config.yaml
head_dim: 64
hidden_act: "squared_relu"
qk_norm: true
attn_scale: 0.132
parallel_block: false
init_std_down: 0.0
learning_rate: 0.00724
lr_mult_o: 3.0
lr_head: 0.00709
max_seq_len: 256
Each number is 128 + 24 x the weight over the matrix's rms, rounded and kept within 0 to 255. Layers, rows and columns count from 0. Numbers have three digits each.

# down: layer 4 MLP down (transposed), 1024x256, rms 0.0694, rows 707-806, columns 64-127
# up: layer 4 MLP up, 1024x256, rms 0.145, rows 708-807, columns 64-127
down707:099106124172116096129113125185100157115117175162148114165097130121121160149114144201102155120126114153111105107129066113102077147124124089144120132117083125103131126053148082145138116102112126
up708:121123115163120111117127083124175185099153133125072138142149142143150137096119153146157155137112158120163101171098106148151120100176114107117124122145130120097099135142096140145153159119146125
down708:168124157164104155129129161140108156134118091130119098148112123097144111141120125103127111096150096136164104135089172139135140165118112122146099146105147156149102171121142111130154129171108113
up709:138118113183145146133123148146146097123156138118151089141104095128125124147107131132109132153121161117113141078112022172105175143148154128140097137112136105125157096137157094134120102175113124
down709:089133101108154118094119145171173129085136115135110087128163157132068127123125136105125103143149128100113114115137136137090138114156146120149148117118089134138121082157123149132131135115161114
up710:137151182107119125129102124116134127076128151133134098135145083102102127124119144082089143154143127134153131123133132132117135133119076111105150144103171109150087119107148125135093129127099108
down710:166199143126129151182097128150112150157084146112120154125183107116096146106119163178110136137137126098169110151149143122107117161129099107123133124114136146119126127110135112131123121105131120
up711:110137127102136102143136173153114163151098136128122136137111127113114138138111115118117140106146171126128165131107143151090086099130134114128138101094105127125135157113148131152142113143156128
down711:147120128175121139143093099115149133123136134130160127131138154144118123133119161120128153131102116128084131104134143117143125131098116171137111129123139146172135138104131164105101128131106147
up712:099121148133125144125157149126142104111146134143167110127093132127134120120167144127148116147150131125121132132133120114115109140123127109109098127181108099131128116142169131109099148124165112
down712:133138092108130101107127133114149123127120124116154136133166143145115106143113117140138141101117098109089145144088127155113122078117159144130128123128153140135130115142073129135124111137111152
up713:138120172170143111124145129150124177133123215155134088103098099180145213105104097166115111124126123141136086131103075085098143142160121095112133092091131140142158112125093079119103115187123125
down713:115099137094131107123091127105113131139106130147178091122115137092130115121142134183119165101152095141101150094165140131135151098139115120107144123126136093132140116102059138142148078137101144
up714:099116115132132107112109108096140112127128166157123142150099129144136146103113146142145159120147091107126153126095114112134096117140171103132115113137140130115126130120111145113147101127111108
down714:103135096114131078143112113078097106149126096139136109155129097136111109122145084099144087155122101150150111126181125088094138106143171135112108093129101163157138100149139126132160139089181088
up715:114099108131108085099152141094126108125117152144153085144149111182136120129167071117141111179139152145091145157078096158159170114108112173122086142180161191135063146156172089128120118133172195
down715:092121074129155131106107119113096142166103111095133111174152119113156162134116178125129152106157147144127094144125163158120194145123129092152120085139127134102110170114093130121072084096096150
up716:113152127128142138163123176115128109132145123120107142152156149130119132134163153128163128173145095130119067137092111121145116171146132072074099153188063103128110124130183108125110138119104099
down716:089151092122133108165124113079145165144114131131100124147110106170154167144177109136119115124123129163127129120143115163118137114097130136146137132132102135101102081118104077139152103196112102
up717:150102130102172145105062163106119181109137106140087097127104123120113176155133150125142159117125157126110098083115163066162157134089114142128130133139117098162116170124102091118119159133132113
down717:143125142095126123114126118109180106140121134131169132133133124146149100139111138100149110150112120110144128117129125169116127128122182147062129116128140136166117159102129109106166119120104123
up718:125115086115099156135139136152143141113138163129161122100106174136093163135166121121138103117133169112105090081103148132124130096137131142112124172111127101131134170120110128149110112145135111
down718:117132123109073106136141120101121143119129079107157159102121132127115137132148175140078129137145145166087147142097153128095085125120122159121117116135114142101138171087149087140113131156110071
up719:130151110177164144171155130109155125110117132110132164156119155093149120134099112114159153107149092119113150155107123078131101053134102085165103152114146165110121139171134134158081137136135168
down719:119132150150108158120148156152113119131144102120125110115080155151135097108139128119072100133158156110095140148107135122093133100157108162118127113130135126169141162126111128117136097128126152
up720:130135150122090144132147172123147141133116116155114113143116129181151112116178052102144160133151119117133159102074127126140145143142132138158117165110107101132089124118134151138095135163127125
down720:109112074139112108170171137148112132092131140116146096142111103120123136109123084126120091165129111122147153115176142154143138118149123108146137127134158116112100142166115102135147112121120081
up721:152118105156155143136109122122113122129140142125105143149142132147135172177108129124145088144131090158113162080073099105118155112124131148117193125122144106123073093159141167128128124134120101
down721:205167131113135106111136116115118138101092102123107139121127121146094101160114106131123105139153123090117145173129106121090097134133134124109116130145135173121128099166148126181115119110136113
up722:128129132113173127135132113154177103116126113131112124112093123089088159112116097126121091106128114112134127164086144133103154152078126120109092109166153112127143126093098160039080189154113104
down722:080108135101160083139122089134086063126122152109141103155164124110144177111114137102113100177159084151162132111098104137095107094139114114105159118138149138116080129117121146102159129111120125
up723:103123131139129108128125137107165136110142161113115117150142099158156131124106124126090090120107144134117129112144123106107144113119149128108129105123130095151143110105115121151147131109123111
down723:151139097087151118115098101152144145125144113118118126170077132111131145133146126079101103147099119123125167133116142123138124133153107149153156113091129150153131174103114126096111117168128098
up724:153077144097143100100151151162113118085134106116103114149132140141130117113157094123137137148120172135125146111152116150099122141141136158075125104120110132156162161139148119066095159105129088
down724:099185145113067124152144102099141131128072127106124096147114126097153119123097124135127139106123160145115124140128137146129142162115098119102159166142144104169135125134141104095150123123149099
up725:083160126118150147119146157116189116171142092148161128112115097109195200149108069131103146138157096082135144089072159119141140130133119116147131182164140087143143120120114122091133139143114148
down725:154164121166109134082106114135154135127143127151116131128113160160139097123110087088116117168166152125096128130181145156115132125185106121157143138114126058178098175173097122134108129137133117
up726:147104110136103120142124162113165151081109116137134119089130150147149177154141093146169108129161132131137122148161106130127133096120146147145121172141127143129139107094164129174148157179129142
down726:101112189130133153130143116133157132104119152135110111142134103148131143124135129104149105160090128115104117144142130125115111176096134131130106134089138120085115133128138142106088140106130145
up727:131124115111083127141148098126110138112130145120163123137157150114119127126123142119100141148106126113155134091142126132140136138114103144159103130124112144141117169156139154120155134115161108
down727:141131136123126136104124140126153113159131113127098133137157114114139144129126128143127144141104135160130141090137127132093130145129132119165137124112131087154113137189105131166118139126144118
up728:135146118079122135075120129087112136124151097108112090151135096140143104090131143112119114137106153113167165146144127114142122117169105125108129086119098141129107135070141138140116120117128161
down728:104094114120131128136089130148161118109093128102117123174144080099111138089151119142164127132130138139146124169114114155092140134158096160127105165159147184159120172131177117094184100127120135
up729:127117137116128101127096123142154157140096156166100104156116135144137153176127143082104127120122086129145134106105096149151105118132142149139106143136109161145138106144157142170118111126122124
down729:123159110115178094143099125182126149149089152106156142164136109102092114131099145139164095174142146150134144145158066131108101100150122125127077133175131170140140115173124134145163147097174088
up730:159133135130068120145125102121093120148124140086103147156134130119116129091113110094129116119128225163092123147120138133136142151155097122134142121162093138136106161109171137160132150112136126
down730:131141132151107148096121143100128139152116103139165140102136148143121075107124146159114138093133083099107159123132110105092165125067130131140152110129145122104148133169092088123137106126156088
up731:122082126144141115166109127112152098157153120127135101085109117106152170137120164118109105152100148147106145129151120160156113101137147151158115123142129162116148130143112131121095140116152105
down731:123131162152114140102143165173121099126111166118135160093147105147119085084089135087126146086131135104140104139168098133106144089095128101137144114095138111100121151156146167116137147133112101
up732:132112139144118132137137075138141143106153123107086168132122135167137137128114144136139105157137141120082102140129108129099130124139149122161135152115120114118126197120151107083154114147134173
down732:181094145101062153141136115093165141073090102138088146138136149139103085092104117109118118123096081100143115120141115127156148096167128131146145173162144106123127137123119092121139115156114123
up733:136126129162120191128125152145129136121120148136132094061126126124112123139080125125128143179161120131122127124154114088058098126121162135132136157172146134148144118123135158100143092106160150
down733:169159171116119136148098097137123141094131170158115130134125115164117125135163109149156120129138121080119132132158138099103106104171157153143126082110087105151145108154114158145170153122129094
up734:145140153137131117116125100134169130131122169140140131148096145128126151076089094162123121105125114117114187124165084109142104117129114122122100125120100114129106122130131121157079101115131196
down734:200129141143145130136090122120156108161156101097112136145108142081109144120086133132163150130157105115149086142137139112121099155162152170128165117122087133124088127145157126123120125114154139
up735:147136105115133113141125157096109122106139141142094130139137152106097156116115120116132148108131160164163099135085077091149158067131127143122130140139123134141125123109143149142107118119086146
down735:112072144137145121155160078145133150106158103090117130153126115112152135154144131148094159129139114113134139161139128149124099158120121107166135146118094177157091134107137105105121119146122111
up736:106114135167103115157122119122109132130175108125151114155113128124162149156153126113101101145129102138112144067134061129137175127131142078156118180124168139156081157084105164125136098083131141
down736:128134120124118106161112096164121152116144137134130118094113169107123163110164120171101150137135092182127102139112102131125130097115127122128099107116058109148107131087066159141136143158124116
up737:152130128151122120077162107175096113098122207083148122132135146125135123146085168107147145100179170135142101065122128152135122106152120150111094105074145181123143118134117115116134137130086132
down737:109121105094106097117127191143104091141111160118121082130121135098127150135101132163130081123127127122140144097072133129171124102123120121186094169130132110118168164116121138105157132110156073
up738:141118124112149147145143074119154148099127109153074109102067149150115154139135143145143092121101133131177150083171132116149128107103132117111130134113146114134138135164136127087101126092112142
down738:113144129136113136132114173104131129091092093125156137146125149130173108156123129128136112162139152064122109108142115142090075119104113077127163139132131145108148133127122068132127124114082135
up739:071111111119124111126153121087161133108125087172127083033145126175144149140090126184086144106112192125124158165089097127170117099120118110105114117096125168118132132110142132093142175133104134
down739:149119141123123138123171137068148085137162188108099107116121101120134088106118122145118149108157116177140119140160124103126090161131109134122106114119156119134139119108097198108169121178108167
up740:144155168112125130105071200159063119147118137096147064120130161136147118141140130120099125148141117096080138072164091109121180089089135124119120131098139070132134119109127114179112080114139130
down740:098116105128140089111099079128103099170197206157145098145102087142138138147110139137097137090150141135130123178091111095073164109154117146113130115112087110143184108167100103106158141143078114
up741:119134090117155116134125116126130160102125114149116134174116110116130121120126145099112126143118155145164136131176105142086171139146088138118070140142141125114093131104170104128128140153133169
down741:103100127125135128140114179142101096065108137139140136128185146119079101080144126077158177159113118103135113093138145148132130185133140143128196134105113116123141164104103091122086129131148108
up742:138123083130105195104142090139119120166099134146145144120063145098121144132107143147140103139125156131108145137125100136180076066154148138129122145118107139141100143077122162144111131135124195
down742:111112148130151120098105133118126103085159160097085127136119127123073143106132129108083115109124119153149157161159129125171152151142167144128140107108114135127179111139162131123129131132136157
up743:131128143150122097146134111141123103141107127150139105129143117112108149154172171122129126110155140124160122152122153122122115157109120077131123155109137141145095121083185122179138145125119153
down743:112146097107134116132107153117104120122103100101112122129098142208152125159108136128139127096128127125152124145165112171139154143125130090127149105171142094148172094133112153134123150100118149
up744:136082173153053152087077144126139091185161177136135141100110136155147116107120131085160150126118125158104167128167131131136148083103132138149111128142103115122102118117116107135109107121138126
down744:113085155106115085112096141165116149112156145090118132134137134093140110107085154113096151128130172151126101153170149120112100141100152131097157094140130096121160143140152144137141137145120125
up745:144180166127174087130140081112115157132154128119138091138126184132118159123161128117139147136100172089069161122114101160104130125166152134135142123113122154127119146151117104130094153112154152
down745:106155125129148121154136101146103108101144186126142118136118103088161155139161179155114126128119136122127126126112116131164168171168154105147050061082149152120130158123157126111100128168111149
up746:061101103092100142147095123090120121137158124166120147124152114172165128121070116090104115166149134141152141086052134118141118131159134113148160140152121107132140140169089139117102135122149113
down746:122111139143129134139134097146124105134147140119110138151150132085117144123105133101139133133112161135101134090145128150204131123119132118128136095101130132149109126151161134149133138122135127
up747:085111121147061138119104115133135119084105155131147125112094135126132141154155115110129156135141115141126112113164115147131138138148181101123087168138105123149103098129156087102118101132087107
down747:101112087159087122186193131099078134073121123133095126127126135114102153189176132164125112129159123165146089158151168105099082133152146076153132173127191106165128123122141148090099140129153139
up748:150099139153136148122096091120097099096117087108148137167128089119126138097110163147167141113096106128141137142093166145148129128146090157136152150095123128170170104121176117130132112110147156
down748:148113090146144154163108150080109164115098125158156115129116130116090091099112113133159160110134143125112103155103104142121131107122129143108159108147132185143126073147170120110143166153110098
up749:114126150147115149153100137140134129151109103123155128157136144129144150152165132091109179125117150165097129118130123141145119125128137097113111128105103087135135131117136161122178119111083107
down749:115077173118161144157141128132128116109137152120098126152102142106148133087122123094115132147121159142186135142159118103122109108129118140081131137153144126193158144117098135138143099158093095
up750:040151112091136124157142120161137133111092144149139111119130131110121122160134157129135161145140169113131087121073138126115140115148125141136123134136116182136142125114110156127117128138123166
down750:149083102111150136135166120164110111139136062096128137148119153125127098120101140085132133110146122151127088121131146110116126146124118113108131145134158144089146146118142124056123140114107090
up751:118082142140176138127125118132139098190058122109108130136122116108111133179112134132103139108142119141083128123170095145097158132135129160127108131147114101114110141112141120093138118109136078
down751:082167150154138101118110064158111069183143109111147135127159164103113097120172147161119119079180148134099155151148111088111129097098138115100141134138127135057160129120154142116162132158091153
up752:112102117155144102146130114125119123137124145136097111092127122111116099146104152124118119085111083125069145077117136127130153173110125102117193136094098116137126125161105110138112155123119097
down752:131124113152148127147127121132140106184158099134129168100137120133091148140115140130104100101157129138097101107157122149140128100104107116150130148103149146137153094128156147155138154109139096
up753:138139134141120131138144157104138114170152109144102161136124103134118138128099150144143119110153166120101122134108133148140083135139138107194140088134160130055127138133137119161134116111062121
down753:138148150098125144132136074140107099155134116085126102118138114132131141123144091124131176120113134174146074120088127145071132113122119148118116118168125152139114147164155116124106140133100146
up754:106145169087102117131152163122128113170100092133126152083106123113164119096106137160115100135143118144163129137121150121136132162174136161140113189136144115109119104137131148121117163138111113
down754:085136121138115129135108159129122181140091106132144119095116168072153138153132162072136135108167133139154125179138134117105115136150096124134141113124111153122070081091126094108115169136119106
up755:136136099150075142126144079149122125132127121151125154110127108076127133104114064143129110105092135161113132143136137153081123123156089112136109134140114123106137132125102150124158130123124127
down755:158116124124101118138101163115114137093152153137134130117116125137108052142125139134107068129122142145128108108104128145125154103121137113117111112160100123098104168088107162105127112122116168
up756:080140171125099138125138135150161124116130121149152168104161148104167106122112098178166127138153128147132132158127120133166114113181080136162155129124139132114123084118138117126136095120134123
down756:118122101099136109116158084128138122109146100147159139100157130161137098138143119141094097115164143128192118158108093125119111141156112107150164131108128150159116091147144141079111141159152083
up757:134149139087163121151144126121132142112110140109113135153088112134117126142106058111153139159093128146080108139131126134107136141089126097105144133148138148137158149121157143142117194133144167
down757:119137120121108121145139135136135153176099138117081124155142089138141114137105127113126183150153130134143128132142159102114118148074146109108153090151080102115118100125107128105145103108115074
up758:121117105114159090146095145113154157134115119139149139099135119142137100135126151145160164161115151123116129113122150125129145133123122141179124162166135088130141074109144130078156119162161114
down758:116098144176116102137101113137171172110095092093141173156122117147123126081115156167143172121120126142117108118106096145146105094129135120153119162110119103150107124135171162064126128124161128
up759:102122128178151148125134139120110113159118142174141139123114120136225152101125154094112123115143175124139129121099095142142144132119126134116122167142091102118155097136126116125138087133100101
down759:139133166148120158139141154136127136148167165094160139164095145128110114156092090130118134130152105127128099144137127100138101147148138138106138121158152119090131149143171103142071130174122129
up760:122124117118163129124134130145126112151121107160079149116145157148134140129105149101165136197130155138132105152133106090126105132136152089110108086151140133117098124124140130146144154117075102
down760:153095102096100160167116143134127107123106144127119156118113103142123143130115111149143116137106136112149134123136097087084147133138188121102106087118128106118139090132153160111128103136084142
up761:125148144160099131127111141131105083139118192133098119138158170160083164104159123119123130147048123125151116152092137113122143130099136153109135165118106124147068133129145093098114117177092155
down761:093135113101135149142109133089126136165183138114108149130114153141136114094178122119080130083096132101111131169120134133121114090138141124161125090121125158121112121099104098124154132134166097
up762:115166096158102142167139150129108164161165127150109116119111106124115121156145105114168138108133120135152097105131117156111127155120113136141106123103117141105121128121152154137134129181154161
down762:079112128143139113109108127127129168131165129104137156156132104118115100140162075145138128152138090116128170104115115153108119130115112110113136125075107125138125142082208134149110149134101127
up763:147079132198098155096091152119161119124171122120149139149088113112122116117089080092139096144121159163132137129125135109110083148125130107138129067140152114101148124086133120111145141100139155
down763:127139125139126174132109101097181119111124128178095142185135127112086169113104147098112125133082119155127092117191119099089108092135129123121095113133062125116132152122108156108147084112101108
up764:115108178175142120076151163111109127169169104108156116125081135145120114110133112116115158144142154127115138140127169144144151120148147127123135170151162131134118117152102082146131108142119144
down764:120098147127150143156110167163106111119143132162130137135146137092129125162157112129122140105127133164135111131111145137137143129135124121154125116118136183130117125170094101149143145122137115
up765:141110143160137119117134092153102113132115098124137154152136122117132127119113129091145146106107165124115128126124141104091144144129141138130098168103137147132132113125130140150077102113162120
down765:133128166135076152124118077111150164159138134109132145143121140131134134120170178168153103157132144149113123125094096133148130124117122121143172104127139120144131138135100110111136128141128103
up766:120136123117127124129145160101108147148142107124094101097123106139135158127164102132144131148158122123145108127143119088124205135129148151131125096136140136153109141157118147126166119108111159
down766:186155142130115114129150106112124111140146124111120095116115147158167127107138133147152089130156091140182111115117168153125122108131131146100103146093135183223107099131128128102094139125146129
up767:079136165128139111136131168126114107133118111105151079132116121100105099121163135136137129183129137139152132053154147133107125185157150129137117139130181175061115123118126099153109123145111190
down767:127093100081131160097111106192137135144097132120116119128178114139102169155119144172123123126132155152126110136145144140156077163103089132119167128119141132064109113141142128184158175103104154
up768:150131153099119129109076125102149109122165088149085075132144134129107121109151127125130111145127132133110126095140123139134163149146118154109150093141174146094121134115124102138124132125115151
down768:100147119150139157136171144163078161136113140125151168117161132127120139112120158097136116120153153165143103137175145154104138093108149112141099147099105139145102135134121181093113122156127121
up769:110145166170139080100156102146202152122123129118149131171145122121149131107128077106147131169091112131139110095121114139130143131121128093112151108131143139075145134127131137088104117103144138
down769:132150112140142126146115163103085132119137088103169101090110124112116136143096134097130120145130132110130120110115113110141096121141150129121132141121151114081124108107171172158129109145137118
up770:111127150106162116108091122139108140111156141123137094141121138086113152154096135146146147129154110128140121134145100162102081093152119111149095104147149115123113122136092127089114134089115177
down770:102198154140088094163122124127153091151118157111129097147126129172109139181117074132135147121168095127133091132104151164127136115124103133101153141121146139099122162135159141110128110115089090
up771:152120107139119126128156132113117102140152140158111149140067120122137152108108087172157126144100128125138102107097114103138160182132096182205102142141128111139107120126130134185143138138091107
down771:129104136113147110134157131114113126146101213104147137161144132129147107135130127134125089168153155105121166133109101105124068108173128129150115091139121111138115118106134098158142113111140133
up772:090095138107141107152115103113109151123110121165118149097129129129111116132153097100112163147109147136128145128130125122111089150135098136148144135125098130123080144116121104088158119123100153
down772:115132080113153107109140163152116158120132123127132162118118103125131107131146123142146164132120141143118091105124144117115155108156143113100182163102103143122168110130159160087114192120190149
up773:143164153113146104146095099099179107116159125148140087116124100125113138172139146113146065137118131133119107092126112107154119123081112142146148089167122147143159124156127095134152122130128107
down773:141075135106141138132095090109152126136139098119119114140132080148109150188142140138106149086102115098140134109120155127158104105170162130101133062098144119133122132145150124145107106140155129
up774:156122125154153137121109130113122109124114115134118138116103145157117124084155106124168099111170119153139126116114110117144088123140125145153160123124152143157110130100121144114159157097146169
down774:198127154147124143174110135101154121103140132124127115112141107163104132139117123149102143159110104086105117109132097111097127128125117151083094128156128140113157125133108160099150114118123134
up775:156125113119149131117084132103092124137163118102133144135139137088131147149118112188147092110109104145107152152142092137169107132113148129111105122130085104165143119142158115101149135112125154
down775:134110048178146133177142103101156147091087098149094168090135143118082121114124159125166107118154114128111149085139136113096114146145133119174167125175129130089115098129132136111129131149133130
up776:157084133115093125152092143150143132140108126126130125102066154107110127094121125126121155116140124121124107117138120161144113073152147132146167143148140090144117133069101151165103116123114209
down776:153100112140131115116118100139134118074098154112151148104140124150149153122113128105126118164091131133075155109130085151102141149155165093157122151136136166177170126121167096160142090155103152
up777:130091130141164124141140119161140150137137100120120114124084142139123170122088137107093111128144116089140185091118158124095142122145126157131124112164133105132089123180164146106121124116116117
down777:149171119113177175106152143108093112114134116114122153198136172115105166100120159137093108099112125103129104146125118068107121124097150149098128091102120126158090138111103109130061130129128047
up778:168120115107142084136146154138117122167144154101086103124144112124124124143115144132135107137138143146064126151136154136140134137164097142109134156157105113139159133123115121114083117137113142
down778:159121121104108146144131099145163173146079093130117131147151100142115056124163131116096093118095101099164116134102172156062172121127145097153157125140141147109144120139111129133157137125128137
up779:147123129159115136132144120090117124131171097152127133167132115158197116090105129119144130100103148157109147156099142125124114155147158122163120106121103115136137123136115179157132161098144147
down779:153141126109096093153149091120118119143112160140166126151125114177114134191099076104110103121109148133122140130138108155141156109165122145156178136097145130125092126133159107145106119121148106
up780:158144098097129171161069134131156154127096076130083089139081169107123114110159149105164134136161085126143099142115124143161140124119143135138160119086130107131134134146136134194138127135095090
down780:128163111099156170139162145096095098135100139134094181099162148132087106160148119123104111140102102192158118100132137099102147145109152131132117136138171142129160103153122149089134105144146162
up781:162116121129127128089166117078094109145088113110132135127147071134099119121122154114112170119151129127138135144132124118139122148162110084134110075110108125083126107117104113092151158126153137
down781:133125147145159138157157157102106103130121094120160146142128125124123137127110130143122098158127160114139140109101141098166134123147144165127105113123151150162095111153141140153125157138106155
up782:146143114122114118057115138107121102106121156119088121115132147148140117143131091071117129115087163138151143064134117137116150143155108128125156124180127114114100156113156169153129184151143118
down782:101109123123112142131112099150115127085120130169107128089132120107104105133097122152101080140115105126146142117122074105108097145126139107161185134096114104068110097174150119137167112125110167
up783:111126144102156140108109156150113133134152128122160105108142110125152152198088168125091136115132156095122076127151134135124080123126137099110140174125172119124098177145136086126118093141117164
down783:127120108106118158125166079164114144120133181144132145146139153133108102139141130140117113128101115128157114141138129132190105146132163128159166090129187076129131140115102158105104126145124110
up784:107158132167155111151119134086120137141125141131097178117119127129137122151089145172107087155120121068167150131123062130122151123125108093133130102113128154126114144183137134135169147127148169
down784:173108114103131130166108113083141153107158108138150160107131101159127151130137129111185118138070108134155128103142154147128097104085191090180102098068139124126111116075119128116161140106085139
up785:132112112145161137102125137124155164156097135109111122065106097117116140149146129124114111137147187108145091129155082149124178153094118079123152085095166105143119122144123134132117135119150145
down785:115148143154113141124093148121152124127147109129153105139166117144093142150166107162171129135177123108147119138083107086099115172130132159112160126118141093079126116119116130128161164159107088
up786:151142147165125113139152114119104104080143141127159123162105106113123154141118158139107078112112171136097124122124130109130135124125080082091088167113139105142155153120154115149140125130092113
down786:134115107142129103143081112143144115093131091138128108115112141126132120108087118149134106150145170121143139101125170128099112123121130127129159086161102160159106124111133137091149196097123061
up787:113108108145185136165131089164161125144135144150153142145137114118125159106087130136109106102110138117136137132122130177111156076143161114128190109112093126132138132110114143139130098119128140
down787:101137119102145108135088135107154143170196112125162144132151129140115141119129080133163142070134137134094130145161150142078153113175123135121140091120174103147110098176151130144178113157103073
up788:120152148105076152134157130134146153151151138113101127144073112141085127101119178126095128128136094109104088119080113140157153135145134147170129106149139169087142118105153151102108215124072127
down788:116129140091155100090113131190133193153127124148106095123141101120114119157137106180112129154083136102125105128084172136138136134117127132147131122134118151133105116176138145122140109144110152
up789:139135088114131145071136110123107126215119117091145151117134136140101134114089111110143136109141124123162119156126090113112144150139131120095106112108119160113129135123133125120033155126132150
down789:160098143148130097155122125113141139119103110145103126127127131150117138172154129135105148099140148114146131112144146134115125166163105089157150148119150091131140117059104133171126106097150137
up790:104083131135141165128109115112106129159138139121134113094153154084140117147148086136136134168117135138146154122116095113154156098112091144112100134132132117147056147130139172140181116118150116
down790:090141088121162147119115124117148091130134115099177096116124116132136109144141129122146109127142123101148122087118149063116114121138120147157065099148113095072160140125140125159155100114126093
up791:118136125141126114135068119098125070123119086130096125112098119176128130105123102108165149114155128147133144103153089167119087182143158105117157112110132150120102119103128097120164137161065183
down791:097127114107139126128132117090138151155134110129135115112197110147109178142101156136126135142137130122132116108144144103145123126160140120147142098108096137166135103127112146116093104153137113
up792:139090149155100128101057138157157139083111143112131126156131121102105157154132140142119157132120134171105122122139120146137141172123085093159103114120136130094064135122135128104117128120119101
down792:093123117129118113167160091124159100130127142128140096111104163139162104143115118137134144095113115117138089143126142144123079141109162125094145138079143118122120117140149150075116090134139114
up793:122111136178161131130138162121161144110093105120136135128154107144131115159137130114138132145107157124119133169151123144114153173130142048146103113161131125140123144159091127118126147106137136
down793:131096092097119128180137114105120130159125160128066045113140130121094122128165148153145112110135149179152131119090105138164175129142137129111149145149148140154128146159116130098106142150127125
up794:123126108117124154120096149097138148123109113135123087071175123155130109122142140139118167130141162109103154113144144091140133128139169169114110180142110129170127087128117118146095112167123114
down794:147156152116113120129111118112130118140173143114131137103170116092133102123116156120142108125138118153144117097106157151172115095126159171062155172133137151099112145110145131073108114128131107
up795:122138139086151139135138128125159128111105098149120151117109152111179128152110187102156128141150164079132069123142141162114164123131102098119124132134125128093124135130102112120116161141115136
down795:123129158136118145122144135118141146154145126172096069145102149146116145137114144164091117094145117108093138130164122126116135126129119114106173109138140167109188120153164149134116122116137153
up796:147139137154135114102084172135178108128135089109157114119094082105154126126150130137147104115092109130113136144130116116140146135145102173124143169138107153143134132140156138114121137140131154
down796:121116128146130106157136146109177111167086126095101136102114121098108094116171140121130131127127139151121130156147112110179104139117101118141124109113155112148172118126141112112118146105109146
up797:077102149151125084121131092125143129092125147126096141123117129119111095120152139158126137109122125166111154131083141155110136129145119137094136134126134095143174117149120116141120127123110113
down797:085123115126133144128169155162107147139166122130122161154167115095122127107062118133129143113122131141127141138173150151124139090138116149160135110140137107178148074098126110135192154138099139
up798:152089146092133117103140119099131151134055126137150123111116116165136130118164123123078154080159122158155140109121083134099106145127111110077110151108150145119151115123142136134148137127146187
down798:136111142087150127140123149150144086163096122118120116112169114077158090095133133110096097089130140167163144169098147162170125131108104106118176114120132120112104148108092139130132087129144140
up799:151140164102070144125085140109106135106137113129123128124088116119125121104129131125123137116135105117118154168098152115081111138144142090105161169159157103168130102121183119146150134121114113
down799:168163139112089159126103096147111081129140079106111159166103143143163128101125163150132161074135147138170145116135124133099160153115169125100124132129151153196120138161086090160141103105097068
up800:125078086128167145156099156134118158144119074113130156128141111128124118106126106127153109131164173104109091106112125147100106147103116164142083139092124125176102120099155091113146109156105153
down800:102144084146143164097127131124160121094122103117145113134139137158122137146110097101155128125141134132145109115108106123134112127090133112188083113138175160161105156113129140129107085120115121
up801:116137138153113067116110120123139161156150113152141089136156125143143127091140148127112157150161115076133129147147134107137128110131134104111089102100116170142149188120080131191108099143123135
down801:087113150140133128151103140098177125180146159160121137124154101111131129089145113101130167145120111101157136111155115137119160122124121137136100106099118155167145143148138136157178165084132112
up802:136128185117138104117145110129104149125100133123155118127129072125131124111124092141132106140086084146104118114140161138125148162153114082110170128126101118121144182143101166108130128119147088
down802:146115134102142131163143097159126126051128133097153127102105150132161148133103144169141081095156117154110141091103147106134092090163121157158052109096159143136135162156107133135141155108100128
up803:111165139156145118106148158163109122175118129132131113102098126144102127174089100094132105151154155176122162136100161146158153101070121184135159162177118119186101159122125135135063079103121161
down803:154119119116095096108161080141165133129102133131103112149159090168161113103158142114132119111111098154130130063143134177101102101126150090100129134125146125106117121169147145158082157141108153
up804:111085169157122139143114138143101098119167098135132141155110135170140149131138178113133109127152125159126098119073152107123121093125086133133131128146093200125093165116079109130121137108133102
down804:154109123084086109143143137131116115137185108147112152112125127131124149152128157143147170166130133148128150113123125155112098156094130143124128124132146100108111132158112159145173133112140139
up805:159124139147122100107103118116156156137117099116125156137083138143124129147113098128130129080145170133182140166085130102168146087130112119145133137182130086148152125127105118058114116118138106
down805:090161155137124119133182120080118159122121167125146123146132136133134100153137145198134102100105107106122122137159139169095119111138130157102116121183102101121111085122136077122138111118163124
up806:133151109144142126158121106107128143143091110142140137132115126156139134157111127128109106104137156115132142100125122108093077114147161106114132119135126139157146107114157099113123147133113139
down806:120146152154133135123114159127161116101102106126152100114157143140128116133129121119167130140094125067103091136072153127146096144136154143143167126149094139104124128132111094081141137139128115
up807:113114143145175161145082191127129158120105087119153173065142048136094137155148115101110095092147154089131124126100172112099115133134130121131098105115143168094151118122121120126074162125153135